Weights of a small GPT-style language model, trained from scratch on English Wikipedia: 4 heads of 64, rotary positions.
Each number is 128 + 24 x the weight over its row's rms, rounded and kept within 0 to 255. Layers, rows and columns count from 0. Numbers have three digits each. The size before them is the row's rms in percent of the matrix's.

# layer 4 MLP down (transposed), 768x192, rms 0.119, rows 580-628, columns 0-95
101:093084102153133131147123080130153138127196128118113111134144092124129155116161130101131139145139122160103126133093112122108138094101140163104151089124142148130128150130084140137117131123118164144155095141189154141168190097117149157122106162104135151093120177091085172117150162136144083114
092:156088162103109131165141132153142118160131104124122129170154127153134066163103118141132158100135097162116085121077118090070166153118205103135114131122139150147094097100161148102158129127109168099098152149139150120146128147093138136149122129175117109136110123091137115139099104165120129125
102:160098124112137119070100095110109147156133080191129156138110146124133096126146141090148108151132112133090114139136116144117135168083122106107154126142083126164120120126140118136137123165136143139128103121081118118136167143132127160146143149132144104131090135138113094133151117137145153156
106:146111107144135141125131097101119130161130136118115156144138171106141128106121149112096121144123120127133158148088094152078154133136109120164072130095149137126136149124092134145116068131134124144181146084138114104107084142094097172164133100129134076128100140108124132137180111111113175150
107:125096115134102144164079092122128166151160086156126152109069125120098140103134137108151124154144130097122141096104126153211115142119144146106110173090106114147117156136114105141158106181085146140143160157178081082139144137159138133128171109129129110121134124111116116172115131134166165148
099:109153144173155145133113116142137097098106148164105137118155099087149074143172089151132135104142163114137127206150087135101099098100135107158093146151121118139130069105170193154132094139112143158131133116132102103144117124137145188114125121104114127135089151120120133097118100111087141130
105:074150154120107075145184142124138099178118140133119127114121129143167114142153131154118134135108077129128092080091129153114120169117129135131123138134126165160158112095138136139132158083121126139135155134131128128101151123104091104100081131111124118111120133127118145087134100125114077109
094:124093167108133159145188089120118115141119124130152111129126113144129159137080112147131116107148126156135141138185111148144118114137115114126103111094108165099118139133140152173118129126090121093126080125099161125139093135134105129056148129090133127163118099102134139123147167113123119138
100:087157132112118155123125138133176142129140120105144162096138103127046092157149113150120152116134093117099177093135135155133123112098095155153106113121170107097129125177133165159131119172136162103123127128123125174124126109107128099162123121118164132137132130097128167122159132117147167128
099:102123129128101142119161131111119147131142093130121114111144098138148133152132064104167153147118134091136126114175149113131121149111115104141119113123104159116122149117128154145105121099106154113169150187110118177091092120141130142111129129098108137145145088090130121100130140107118129154
096:193132151107121110131088125163140115099118152101117107107124106142106116132083141140155149146146131091114064130157117142134100117172146089117077095127153124065123099129128138133158085115128077123138141130105148148106108113128104168126144102152150157111125154124135119132128097146103118110
105:131139109128113148124092119107136147095119116152122132108137114190119097117127138136141147132149151116142141166166108146159107101092133113149170130132177170071137100123121089119139080096127139128101117110163143153119075144083120112123114108155113170148162144143142161118154119108142145131
095:140157127144104111142184139122119130132140118140151137142088127106112123141130102097118158127105122151165165147092113132113117128173121106117119129151142135138153095148171103143148097120114147131152137122165095135100099131126141094126116135154157162132115120096107116133118121136134120123
089:132124125154145138098104139145117094086129144116156115133108108075184122107126084146177097106123148136114122149151125111143111134108110149123097158132113111137115142137129093113127141177137061109133123155112141118140168117135136122126135097130141155090108158126127114125155120117118155104
100:137128118134107153081149135143112108096142141152100111132107128118117100148126155147136112111125158126116184154087147148174130114104111123117154109139080142140152139080176117122138123104147139083114155133137131143144148112112160124125162150141150140132111081155125122109151114144118112143
108:127140121087104124104107155159107094145149152123124156180070105118151119131149188160129131107101124139132107137105160118106152172146091095132154072117082109126127147097116152136113132082169110102119137095145114116156118094116148150071144125140128084113119116143136081142147108115130108131
108:074140126125135133156135092093143072125153125115171093122152107168107145110136075112150139112159121149108154138136102118158116158109127099119155145143147123110149134143106137147116174123131124147139142128127161132120129136123130114099104113102151164124085087171107179109120104128164135125
107:174138119138113151102126113169133084085100143119093100118144182114123156134109153132091119152092119126120093125180145129156121125114146149163119135131161145132184125142136155134116164167123133132102140092117142165136112108152088120122151141107134128144091182140171159137128114106108139094
107:163182141105097125126118110121089144162141159121128138126112117091128137133105119111159114155117132131165088149142162137161128106101111107184088090129138094125140136107086137137125170096141142143121153095109137140101103126116136138119120139121154120084107115124088098129157124122123149170
095:134116120152155085088156147121120136123134128158093101157125142121116155151184191129135095112145125106124108148147137124119102120106074133161112115142160145120124135143139147108099116153148152167140135179166085135154125184151122165139091100160102127071121087092115092105125141107159120115
106:161112099111114137126150136098081147116122144128131088126105107125114102124143143142076167123129146122136130114080166087111123098174145110152101126106119112106130138117141144118104108123119128144095134136117116122112165152124122139150100145114141134127153091045144126158129167103102130177
098:075125102107116129136106142147130138148134126179212128123106170147078173128081135131095152120140138122109099138125133136151164174174147112133119113168095090153083126103118127121129154133080127064118089099120154124158133179119109139114102107117148122145112076113137103140136141136094155151
093:104099139154147134113140115134131171122109118117077095129149108127134123128090139128166077158130148087142091149169093140137127156104079106105135138113147136165120133125084161112113142107129112088127120123092130136168085112152147117079094096123107120124139162139124118109124126120142115146
092:127120132141144132162100112151125115149122117101109130141098142154142111126137120128123116150100092142165114142121208075128056134173103124107123091136125159099140148141140148123085129149044124130110151146127082114114107142141088110150072128087156160101081141145139063126128126122154113141
102:120104126121124138105104126144141127121127079130121167177086132116124131116138107125113138104136160130128126106108120157126139132116125121107144120129131105134128140118092120112111163115121112115127185127099129150129149130130178190140134128130089143140108121163138185119106158096153138109
099:122078111146162113143099113084113150108146124136112120141135155142104120103165087135121126138126129119130113087148184141096145144119110162157184118124171147098147126172117114185160111129149134137159093074113108095111175100100076113091092171124168156138147081149156128110140112088105145149
100:159143144132094138068130082129109166121073099151110129105148118116093122145142166119110164149124080137116139145154170114138073126128150153157098137141114097124145102068099102140141136136153129179129141130125093109159119074101092165148158124165135138138116158146139154121136101102113123118
098:126104173144169100139168145168105144106118106108115106119074134139125134122124119120120125130135142108108121116180126088135161085100150134072122100133111138124131128131100094160122106136116128127121118108130183090124120122096136083133131150132112108124147088155078161142150110095128127120
101:145142124186121100135163162170100127136119181142125091115160148156137146130100086148130124131155128123116167101137069155141146109103077094123142087134130125111128094123082109098104111128142144154129158111110110128129154132140105090135138118103121111114093133166128098145166127114143144111
103:136178128135124074122146145142167144154152135124122114096137112169069139132119111161114143139118148069164167141146137169146132135119162098142106171165121134137104125135161141140088097107117120098129130100133133159140124125116115126145167107119151115132110157106125101128160158128136102134
109:094172155128125142135098086084135095110160145105093131144072148118139174159154109102135145112135145111139084144114133125126136130103132132143117158112131163111162118114102152143072168142105144138145131108133129157145135129148162129113137165089111140185124104170117105154181143142136129185
107:105146091130101114109117130104144124104161154131108097120148121125166141122096080122077112086105149129122129125115121100098096086114141142129125144107173094103106136137116141169140138153134113153163124122130104094139150123128141143117157150148095166108166150129133083119153113129151118114
103:139147153105141153119145111141106116111142145136087142084146142143140109126104160105110142109181125114122118072134110131109136131131150103192139173143103137121159099132128128129115129132100162113083144128145157121101144095133156079142141123150137143166079150150151098127096117160094144121
100:105134132100124089188120139149109148132125144163163131105134112139076112127082121109179116108176112125125185177150102114144072131118122148134098087155085150119119135140100132148115166130110126128151154115087138108146171120136116122096129136125132110155141159082136120113130117127123110083
095:142091120138137126194134093179120098172123095085120095115147110105183079129127122127098134114087125113107137120091113107145116116121138148128136088123112127157115132103109127075141086156178129106123171142163110150111120169141131143160086131164088137096134106125137159080120144160129112113
100:112149151133148112168097137128095089095085161124108109136122163110126123123099146112131093121106132111155064159117095159105136162138068087122120177111125094108134126129140159146130109080088130094143140121131128126103108135133128131144109113143106118136109147101158136127113103092105107120
110:126115120134111119140115126103119133161120139159101131098100111123078147133087122119139103145117130117152127134110114161119137103114188131139157124148141072116140119111144100157136109151132110078096155099125146158144117130091129159142134091098174143141089130151137127092143150150149146138
100:166175144140136118118108140108145124137129158134082099130136129159090095099160159132147155130131158162139138151117112125116151129146112135145082151118155129121112123132123150128150133123111160126148164128130092137127103089093123119128153145142183112126111169111128096088113168112134075122
102:127147121140122091155056102134145125088141156132148114138106084111133125106156107194117160133123150138139109103112140141127101077132127113125181085111136123109108163156091145130101160104151142120153145134171134158129158110131154126136127112142099156112128086101087156144130104106163117134
101:120129125104180129145121118143118157116125160130107154180137115170121132081153129125149166130124109126142142170130120138160113156108127144123145109139130093112100114158127139097140131101149109136151129152102100118099122154143098112154085119130105123130140149116125127164133138084154130151
105:120145109168113071106117162157129141079092123135102136128106091136188151136158133122136153120111134141126058099160154134147082123109093157139170110155145089167107132126099133138101091102109138130121156142139106127126129139156097097144149105118131119085119086147124107152125085101108104137
102:162158155162135178144197169108134123170148174146098106158153129126126141121096083123142127124132104112091121097122116115123133083101129126147117169142139113148133141151095140169119117108118156135116125132095106163121131102171088072133136163098146089157089139123140146134125119116149088102
098:108123128125136146145174128160121160136096161138157134150093103140134102139104115099127092122137161085153149144102171094139169181105148150113117115154127127159096164127149172149090126113109127164174124106087142116119157104177122142165108132128128120102116126125140136151128157108124097141
107:164147138130138122145129133164109103091160083157123108112126113114110106098160166145100106099121093113132108140152124135119137113137194112107172142172145134156145123116096137136153134178133121151126124123103158173113107100114125113154134135106128119143117137138159173094109116135110143105
110:114119119109119105123160126132093163109095132082173139090098148102113147157148153136093129124107103119117124141123160121089128125128105085167107139134124114161160151107160129116088113096152083083133159144117118099148118145166147169096128161084108133153103163128086141103131149127106128128
101:123144155084093115147087161144144127185113110174150102158093153149140055136170113178138149124135103109137131110074122108099117095132134133125146121111121135132117160131093110113175147142147163138102135077135123120140125135141098135098159098161113190134150138172165118131164111145114135099
099:116180103110089118129101121132106093115121135122126120145075146143153116129164123138188141125124113129164139156123132145095132112158119178112122115095114116118135138096123096124094066101159118145114152124129157139118126144108114123148090127111129138137140138155191117161084116121146110130
094:135130134095162105144101118160107140130145109159128194118095091116117184135111118098170139113107126159147141132161142145127147128178100156185113109133087151154132138121166147145120130098139161102169151122139076096092126101147131130139132143120132147129105110095131134125126129103107131145
101:110153156091115142110103130113160133143149118158166133139094119134099149144129132100136140153145130160107137105100103123140126122120199102115120124113157121121087201121148128140099088160102104135118136126080194098107089153125089100163141137142148111126162152118152087184123118139091120140
# layer 4 MLP gate, 768x192, rms 0.131, rows 581-628, columns 0-95
089:097098122126107144090122141108137181117127123109168117095139125105094159131141082168108124157141171148090130144156074136125132136099142123137138137154124103136113099134085169102111134141126070128182136099159119104079122128088136122130125102135145138139115173135110188130105104157135129119
104:116135141123139102099130153068121155140104155165124145108134125118128130164143134129170131096134083135108092128172109167096192112130107104165120169144167091122127149119109141110128102152179106143155162110105128118179150143179105101141128094112114151124130108128132074164134128130087140138
115:128153127145122151132182103134102132138103134158146177147187054096163134126144147166086089122162093094108121182160151105162110099127168140132093105144072140110100137084128108148107184144117092152115116117079097133142130159111135120125122125112137145154160112149116142114146121155186124155
109:133081119110156101130115131097089129123120140135147091174147129131102136142112140135126105130115147185101136155140127112166108058120125142098173132161126083112153175078093128130144150136121147141100144146095123107116106130160090075136180187126137081131146108119109111170188120155157148147
093:135105137087181115091107147152118126151158128112167114136178113086133164124123142139162123119160098123145091121112134106094119141137128129084136125150169136105118160168126115115127151132148151123131123144146145132087122137116115142151116116110145154137161110167108108108171119114122105101
106:103144141100119087074111083139122161125133134104149117129156127134122130150114119137093164153105119137142167137094130129152153161121122152171108120146131109122118126141121094122154132084130100142136147105140141159146134116120120105144125166112176096076135113134091132087123092134113117157
094:163086085160149158115130117153124090144117117109105167153113084174153173107153167160094098112175118126121111133099130160136117140128124151134123153168157158180127116097134113136131125108119120150116115122100096153101129125135194123148129141097175133153164186115111142134133152142145113130
098:115105113103103111124166104114079168110145122128097130108112166137175106117123135135103156128152127138165141092125094133172082098139107113145155136121142154088113084086112120086144140095140082139073153110141100153113103100157147154112124172113112128125113156162140142122107123124134160116
091:126095150154115156125141135133128106138092101181094109107160120142143135162127113161135139194131131107152106160111154129087120140124130123132123126083119110124118113106120137129171117136109093106102113133111103133128126143163102124140153133141131135113098147112172146141100142133090139105
098:164131129121140161121117131132135132166117147161130138115139140100122142178168162118076117111095130155130164090131083115112163159128165092133093117112146128133131113153130170153160135114133145142113125110094122157164142131129135159129149151114094128119108125105111083152092166129134175110
100:118109105139160140138157142139116121171102147136149128162166152096098150118136134149112065140090148159148153160140085106118143148113134122132095150154125135134126113151114124115133070167113146164158176126127188125084098142079123151095150152092126091127148113153115053149112143108145115096
108:133129078155132166135150131144138127112122119159116116139160171103147128124140193088129155139098137109139124129159160147147134106094136102128181104121137136129133113105149136136149109081150115161123146145146119130109170160145115183134098160115144177100166144096140114132124146132105093099
093:172149131105121179131120122140158129166187112143127130165135142136144111161131108142166129148108123117133157149123097114130127149145158112112128126154166114122101135140129130155086123152080114129102138122113104080144114122144128107127118139153110092097091095118132162151149127138075144146
105:120093152139150133112129128136115092158103112128119157122109140189133170098113178168161146130123113127162158122099134141136119140108124171132117143143107160159138159133100152092106161134087159138137117122100085145104168152133121086146106088127053127125092139148122114177082108131109136126
113:121113141131128172090091158108120105145102120122142130115125166145127123139123141145080090118085136128068117111142117126127113105141163126142135120139128134129140100189114151166111157173121114114126126168121121134114189129155147120132137149121123161155120126141068151091089124174127149111
107:087095101147125112149096141124152147117126117177165118133123078128093120095139132117110063149153112123165152085146123134152141148102119137125090135139154158168159147120152132120132178176152151142148138123167119150116125140102151129125132147140108128136131126125106142170107136123145120128
110:152105121142074146084138080097118112160129108190159133130175093153161149134125138087104113098109127150108121113133127153127117121139086116128153157142105136167133138081117106131154129086121139129115136129110143045134114125142114153120122108141140137131135119167150087141132158135169149101
099:104117152109131106106106133125110170116114175154123096047128147088149132121127156111191161125134084123161148121153152128133142105140148113107122157090169080139104094113138091143113114103172130130127134098121155129134141082085147153155129145132173127161152114083151148142120109111145110128
094:118166105160149141094127136116086079152135128132132151134160152128144143151094142155164150134127157106131129112090113090145138115084091152103133114181148118135126133169123154139162183116150141145124114148195142146160106125115111115113141174159113139143144161144121119166090114128097098120
126:147116094141130144153152129082087075149109143138101119106163117113114127102083120120159103112119105134151149117136093147148113152151113129143105121109109122152150144151154165127086083135096124135172129164082129106108084143149137134129162156104154120134112134126161145115101105150125114126
101:130136096139132120104092104158070157161120144129139127114156117133157124135105145114079128117087134126153108107123097108136155101092131075086123125131090088138141082150151115152113139122107149150126122147148128111132129160140148133119098110143153103115146132124128148109122072142165126161
091:137109143092117108088098110133125134159164057141157151161124135133196129107160158147160118095120101166141143114134149174114099134115120141094144155104120129149135119126163118126112108111150123157104129099137123173162143178117175105143097103154095147151133119133163074113167087142126170122
092:069159131152139153119142094123171122133086108118143148115097074119115135135134118124116125086179188130136113128084197105160139107142157128129104131134154121138139106106176102135141134124170128119137119100103163120081164123105154139134169108136145137132104140158112114109123134129142105088
099:128136103150075143103101104123157165096077117148135103134147095133091147116136124125129152112116151154109128096110133123136139105167167155131106106100160170157146157140120210175114138147144109164136147138093163134144133117105122158133141152134155113093137133145115152123122122132091151089
104:125112108096099095133098144102088140178143168138141111164165089193145149107125135103120100125101188101120135137124132127141149133124115169143162130136164130092139152146155150140146111171143109132108117098148137126133142111127166166155142123090145128136146083090104134109150143120079165140
090:147086112190113110127144174105130145093130139125147166088139089099108143086157144066133142100127134171103148127140141130150105103160113123108159155162133107170117153103157122128133135120125124162087102150146107112148127152138158156133151110172103124133147142165106094116136125129101132125
114:088112164122146143119138168113116115127154144141129124129143118117102119111098123157155105096133136118116132136146086158107172153137143147138161164160101119134113058124090120118139141092107063139143118075125168114108128129077121099135126106132164127143128149137090113153139120109150133101
097:147078111153168173078086154077169125109108132112160126114151136110112126136097152111133142096082170145124154116170140133110119144138122135075193148115142113165116130156130153121121129155126143098148134111137077124171120121135131133117121129143123160136125128134096132098112139143145108089
092:154117161122116151151117127157097130153064121176131167127172119094125191130142186109072158095140151110088099107161131122138103099119103094156117071155131139116097141151102118108084151117139122086129103107135104107126126118128116116147118086143153105119160104095150119112112122128145078153
113:129120090066131159117136126107093113117130116105117170144180173119147146088103172141157119111113153178108150106153127155130103110124100123121127124157130155139122121163108125144184107150126123132105182108159123141115165100170098131160133098115167103124124112129140138107128138133103125123
103:063135108126096133112101145115103162116141140100131156142182151141175123131103094124155109134108096119144137126161161121111122136151174129160137152124148128147136118133102162116135152084115127180134135101138130133099135104096144160132135148118113109118119095088122120148109080199096134120
096:063158119114149102175130173106136122133105132101189128122120124151116153178124157138098146123166146093165105132128099124143119096136165106120094138089107131090122123169101126167131105139163140130107106154127084095179098136156139134139109098112116129125135114143123145156088123091150146134
093:108116179103153094109116098137109161154106123156164140127167119122080161113149150153187100138141121129087130119141145101114135110122125117111100143143101134140123146135131141130133144131151122123118109121126103154123152147094140129136163093145174147120143179118099123119126094155120123124
085:101089116144171104167104169163110185174173131136125128118107121132122157136099108185137173121131119124107096160129132117114097108129105138105137103184132128126122107138137155103141145166127140163085125118155116105130147088105118122104136150129092122086139138139109104172125132117113128153
105:119136160126143135106122104114131144170128108119149185114128124146186121173174119121161132125152121093123114130108123151142150110069130129085118105120175126150112135150106124141108118174197154180160137147147123147129114093132142101118111098118167120139117134090087154107131104146089145132
097:112122167101109134119143149152182094148146130132131094090132139116096163161120114137098162103148092135108132102114143172127137109135124150111181145192140111121096141113104121128157104110091143130135167147113169151101161121130145163174102178113158116120112185107088150061097099129145140146
106:144144150177130119103107155136122122132123155090178125099106122146104109168093180165123077152115129106125177128131131096126141161092135109108074166127117121101131145133134135097154155100128110132139127150134111110126104163125141152177094142076133144132157132104094160062109153119193099082
105:153126071117189117129125147093107126118164140129148138117148157133136131117116166158127129114112137131113079106120136157134108090078118117141150099131137138159097080148127110129137131142167127143143084082151132193147118083099138129163111146116101134108157152135125119148113098131134159135
095:110118123153147138107097112099139137093044104087113128104144134126153159135165151081139150116163160158081117127111101116200147154172150067142107136155143123120113147128154175135099148127136121118153126139082155145152131106126165145131145142099137133142120120114123129098139135125124138138
102:118095162135100146171127138138121177117129144106169126158127116136191105165150114102137100148124094116169120106152129151126109152157099163146197142095112146144143195124102137116163150131119149141122096140159140140171138097127084149133122147157084156134119114082128140174123116164132092160
104:147127113149165110127166200149090171133117115131175104112135129118141174119090124170088137098080138126085147104155114115111094121135145161092156177128168101113145140117157107140123144096146117105175132132125104141133154132127167130069119145099125135113136100136137131109154151167170099097
097:141131142126129152154103064154115130121131122115161109172141129177158117132123119136116161137123109141092138147133162110159136150159151153133092148083163129128136163150151119133125119073143121111137133131152136109150168120090166098172143123154112130127144124116119115141120087115113089134
111:141152127121156130075149162148146111119128125153110141080108125100131136103137133125114127109124119115109101102128139149153113103123124167116138099098150150112149168199118152091121136182161094127153124155118131154114111148118097150156168101093103130131128131149101165112105159137104130157
111:093128112130106123131148092156126145150085155117129147117111129128084117175150089159109116117113112120103083133195161142162131136081124102129147116121145136118119124137153089112104108120131083135133124100123093116105117114111115126133135135125133119160098170158079076140099133137107110143
102:125096151091112146165143112108128104106152159134140135098148113146115128095111146158109127156072138132112147137120126144132129164139125172136113092130132159128161156123124138133132133112105125157119155162157128137144176152131134149154132101175157151117142134092119131124171141127093084145
100:147150142156152160115158135153154098136146147142121154120121100111148139166135113139105129131098125127185119142129125112142104113082105107114097081140126103176088167164099131114124172123124109088138153149137096076137140129121097106116128123102156095134161098141139152126143184125147099130
097:158117097109157110147127182081128116164111194120145116117145117132110157143137095110110154143104130094138109108103139145127120149132123136095120098105115111171097103135145103058118144128128124101077110120172109095118144140158099115151129117148100136139084152128142154149111167129144147124
099:150097124093106130147147115159169141121109143136149109150109097106139130135119098123118120107116166116143111089137105110123155139089150159105080140082090112132125143123092128141141131174125182084099110135153170139150147146160074176131067114108073160115119075142076122166118124112169104114
# layer 4 MLP up, 768x192, rms 0.129, rows 581-628, columns 0-95
094:166120160133141112156105130138123117093145118108127146146137107140125136104127126104171133170135124145158154159152135121100141157127121137113131103135104128146122090115150144138107148111144112118154180137164098138128124109136141131163167155168105114094121139097158096088138111152089124161
099:112146159122118130160113122136127131185139094120143131143140126110110109068129114140138117147131160106154160112139148133141167157060140112138104132161110131147173148149097097167107071105131075141143123108128163061130115087112165164138107130123141133141112172142115110110133145139126136164
119:125137161165121165135134111118142136098122117108134177151109149160142117148153141142088129148143126130115110151119105113174127127147135118119118130169110155109127148100150067154119165160131135138144104180156159163129138113149142105131111150108149152095105164116135104076104116116130134152
112:118129129116136135111162127188155128128079093099128160141101134090112149138186127149136169157150143106118151134136136110155106177179093131122147126116109124136156130139131151089077152099097146118149154128163131103160157118101145139125134070161144144170126141131161140123099149113165147157
099:163133121140167159140148164113133155087115112149140152115151149127129097149140087149148094138115150154105162134144108072135119125128120156165097113140153124111129116157203148146131084091086122143124110121145164128144165124129131149159110178125160131083085098141137111131133134165096136144
102:132145107122092144192121128103117097095098081121110137147122130111145112068125151125113109116120095125103135164114107147139123149126165162088092150139133145123139130096125119134133142133115147144066120095131096155124146160139137155137137131126131090173164095135059092147110139130116105116
093:154106115095179185109117121124130117134118153125128131158160097117144137114164128143141159121139124101149117148143131104149118174161129108134141130125141135121120139131119117127124148124140130099111181080138104141141106096144149119172132110125143192115189135139118136117103121114135151149
100:167104141158143136097119142109118140142104136110111153133115110176124123148140104147064122140120106048159179119126124116115153127146147136131130105187102132120112126145169138137136114117126137153132146105138102104129150145137153147109156069124110162152108144105119132156128106121136132124
092:126146138097084169133124140140135153092123136086103105123139128131176110103091120132132129123140131117107122152150086132140158182165109090148115141092145085117142201120135110091140144115171161153109137142096068169160162122106108115148092092139105125169131154146146087107160173117115142090
096:156105141151111108106109121086133148170133144094122121164120102171165132130114137110166148141137145119115129140112133174105088125135144123134129147135116141094116098087151143154103153148129105115130137143122085159139123118151102122096140118137124095109140146110190118145101157105099137130
103:098159117116167154080086124145130159135162121118146139053145091149126149131118133082148173091132114131110110147147128115130137119151095097139155103101132159114143119131147115152138137135146105106111086128167069127138109113105096122158091122127120152102151146130112157104135154134106103115
099:132151158154107127148148125142138141120160165196095128084140084089128135119068135171122085133135139133144113121121123157143123113131122165144086156080116145150125165111176123134116145156069124162142157105139157078099133136099127142108126134144136150150137105117113091122117119146134157143
089:144121060158120157119091107070119119130109168091069146136133135123107117140148150074146094116108113093109139168138166083126122149128105136119135113108094134128165129140133102088162114117125128188117140107138140201118158135109156150107106087092129124119151133143101117126118183117138132121
096:095155132138122134156142135148161152109125133104141166132097136144109122112108161165150170119150139154113125143125068139127128126144096098132148103090139153103186165116130104143090086143155094101144120117104100098098151105145123154165107111091078118167102149148137116115124125142120134116
117:134146090105136172128114105102129163131141123090157130123140140144096120124097123159103109117096143135125151129138112153130160100130142134144189077109152152130117133139131126171164131142135138107122115176146050140168121168144114111097154120126074105088166139137100145151128146133126190123
114:151114148114076160094139164137151121147162123150123152156103154152137175153144141165140177180100128142136122103136152136110126114083179159148133139114121108128100151129114135116178143089128136164124170137134115122101145131114066144141127099115129177164125134121111158110114174078116116129
106:148142112177135145107144112118203110169107104118161093100099139150081109136085150149134133153111142164062114106124111146121141147114162158131151124125075135120149093148134138185139121112131156139133138136123103115133126107135141136137148134174138149149137114108114088109116128104124133106
102:142127148107111104157154128137156108114130118091146079137120099136119102112088159150134133125122147109102114122111133120118119150115100130148098099130095153139123121142074126109119154086186110143128099107120095177128101096145098152109124105141098120084108152149108109146193079113113164115
092:147116122153143175110122129106162065132130140126141144146134093128105126127120120119157126147138135088123114175145164137090155128168119112124088120141151146104153118154101143176104134086125108075138158127100130073149144144097131157126116148126142145122136106136136078141131094129098084096
134:129138164118111118131137138138142145098134101157161135096069157129141125129149125102133102151125144114097101089103106143118160079098187151128212101114128106085106117105149123108105158138147111121143130105125134131144168117123167110158120134152121153102139115128111127166130153108109128109
098:096131133130138096080140173142160092157123118141148122107126143170096148063114096115135111134122101139140137129107113158114122114156136116104126151129160132127165098128152115103157099153129135097127127154154140099126152120123060130163116102155096131142100105148081102083101171150177128104
092:199148094088093141112125109119125178117099132105145116177106137108136145160093125141149116129116095159132174108134116111111128078128098091131156143107168151118134105139172121145153102143126117159152162145151126158132149105140141108126099089154111107185178152145144140130153120098134125162
092:115100126172084119117144109061098130142125106157142094146143126123108081157126114125147183101141151126139132111114175113109147155103095131114159178122081127106135161141078076127155131109137126137167143109106156106122131129123150182157161131164096148099150113130166118092098147118116166107
106:149111140147114124118123116156116103143146128115116082103128141126061142116086086139140133116152075114151112093119157140145126109116162131148145129132121120166124089200127166112152136130111089136118125163121104142103146139123162142137109147157151112139176156131128098110146115126167141148
100:128079091132145052107142113136109138118099147167135135115088110160118141104147109131109115115126143155113099157149091111129144120097142119146131096152171150118132131147195137176116089107156103136149122101121127109120111107145086138164121131107134136142165115144144137143179144161097161110
092:109157123152094131077130115152128128142177177138158127093152130100090094154208109150150149137160139141116154137159148129166131086108074115147109166089104143121095159114119102108123143148131140125145096152136112141087111118146093127159132073174128091141124115102135158115124147130142102162
109:141100119135126126136147117138131141112113125152125099117106097158122099158130094078124126134106136188141149133160116124119096126145146142143132197150152147119099161154095131146103171088103142069147096125144140136127129125128145070135133136127094108147139145095157152137162117130170090099
095:181115159134138171111120178125135117145147187121108169117121147088154135164107140102103153155115133128149137132140155128105102142163093140137122176119128109152157124071115140109113151094149109068114106140132116145145118128109074089126084123101077121119111124163131117096134079077108140131
102:132117153099170095168111114188107146122091113130134115135183136103115111136153149161109156142127093157093120125101125123109147114136139134179142137064144109153112100112104131138146137151119103114148133145188108133137108153128101123118135098147129144115100131118108093173124129156158149110
109:088186083114118142102115161118171148123095083149157161112144158106163100125131103144151130152139137119143142134170126124123111100051089150136167133113160095161131115149135090118159119103114143136112127118143126132129164142164130176127123120086136125108104163137155136125112125147143111137
106:146103150079108086143134132118128138088126178120104143146146167110144154119117144111142159108163143119185094083175148100105118181115092118089133109119100146103110146127123140135177106138130134122138145178136095128139129102136129105144151126143127171162150131153095194145127157101187099100
103:168106083155134130136125139142160116167155102151096088161102135055168140120159164101086129111093147150104117109112119132115094087152119128149122111103149159121130106121119169198129147105140096144152116136121116146087164135125116107129103116170124118137162127113093105140102109156123111128
097:152128107160128157123146114106150088099159153135117101130130114109151109123110109144162103120107126156151136144171149117114139168093137154091138147104099125157135096131125099128117125124126130146148106140136149060119145159133109141124121121163163089124121098144103121077140152120132135148
090:112114149161185087154100117146092130078090124140121129127126094111125133127135133139155151106140135096127079130125087151136108122109150130125111132153121167151077124101140135156143108163122157105131125102121103144134128065115091110167091129133130110124151183091151166121140136157092104150
110:135146143121201175126123070136093191145088122161109139109130134123147126151126127106164107095096180111092135150108105069153163112104144138100192132111131128109120148125128110126105122166173099117138121102153133099158142126136153107164141101143111103143106152139140154100188161081127121088
102:137134127122122155128110137112161141111154137100113128134101144120135109123087104126171149129109116162134109108100115153094139110068121095105209145154111087151156130121132114118203105147120117156128112101115143123120184147126127159132149161088143107098131074159128140114158128128147098149
101:151170118154140114117111125126141130142156123127103106169149180141143143158055135120172114118125145084122116135104150117146177144085108142136130170177110148126108106118134153161149122127146088146086094143177165110141154151134128094203117158110138105126133122175074128118151175167112110128
103:168114120173123125108088134117146097117111150151131090114166086129177127163123087143121125136113159171122099140124130131183168118148111136152151133135077118181158125116108165165100140130112109114149150123124138063131102121138129131136124141112105127112109119134130165121110150113111100132
089:118107103153142128148142096111146111124159107171148158099111105107145116125130180145139152110130131099115112080127149126130126139123114158160108131075089105113136088092129121165135147070155106152100110110157136129130088187110142123145116128139109154151128070171130157087133164106144146124
101:073116136114186143156134124108140166125133133155104128169208135130130167126146141153159151120142138094171160094134140144138096128128129106134159122118141173151123172116127112147119166104129119108140173123119106170177095148120161120125114172153094115104127146112150117147147082162149142149
106:087166158148166132146102174117122172145116161147134097118113092137121164117109143117105116100097117140094068113136140106131134137164087091150085126122095171121139123152083124145121143119135134110136111140106111102066099145165098135123147110126082132124120150131142130125126102123163113154
100:144164108171120168128097091112076099148109131109109135147133123109163117112142112113095138128115129158155087149139135112104119130136121186129124112155132136116144167139120148108126137114154108142138148151141152127154170123138182153146133107145127143123152062151129152166121139104119182097
107:115128123077092138108178139128097151160140119161122136138126109085130115100130162128163087085128123114178101127153130117133099149135152157105121071153131138112120094120141126115128184148098165112104145126152135138155137055113146126114079136112129137116125128097126141126130104148144129107
111:088118084139145122127167101132115172133079150100131052116138136086101084126149134161123117105072147155122136092155123127137094147123109159131139150145151140100113141111137124114136131149148129130138125124120123096131094147151103158190103126130143158163115170139131109134093147142131168128
106:125133126081152143127112137127113082104124115126152092121098121146103126159104114125109125183148112136140105128097170147085131119143156177115126145117140119126108146140157118123102118155138130156127137138133145116091103100100127163151162127166142153080091125133138158138141128112161116148
103:148138073179085142133180133133174066145146138134132156109140165133108136158106138104095120105146122174181148094076153139142141158114101069160125143124093103122135143105105111129130147140117106145107118137096124082125154137152143148168127126129134140156143141122100109154167159107126117110
100:139111107119130145131127118135118140101093123109132123080146131154117113122123160130091076131153112156110110149124073114117114179147203043142139130091137146156088141145101120110136124152120086145109095122167112124140066120113128143098096152132132078102102175108135127113158115083097141130
099:107186098158120096110157129086120126134166091147112102154187166147131090098138191154122150145077091134164149147119105137135121134139143122153114117159133116106119143169129181155123176138102124151108155165136135133104107143075084118117150144126174109122146107132111099140114157167140092168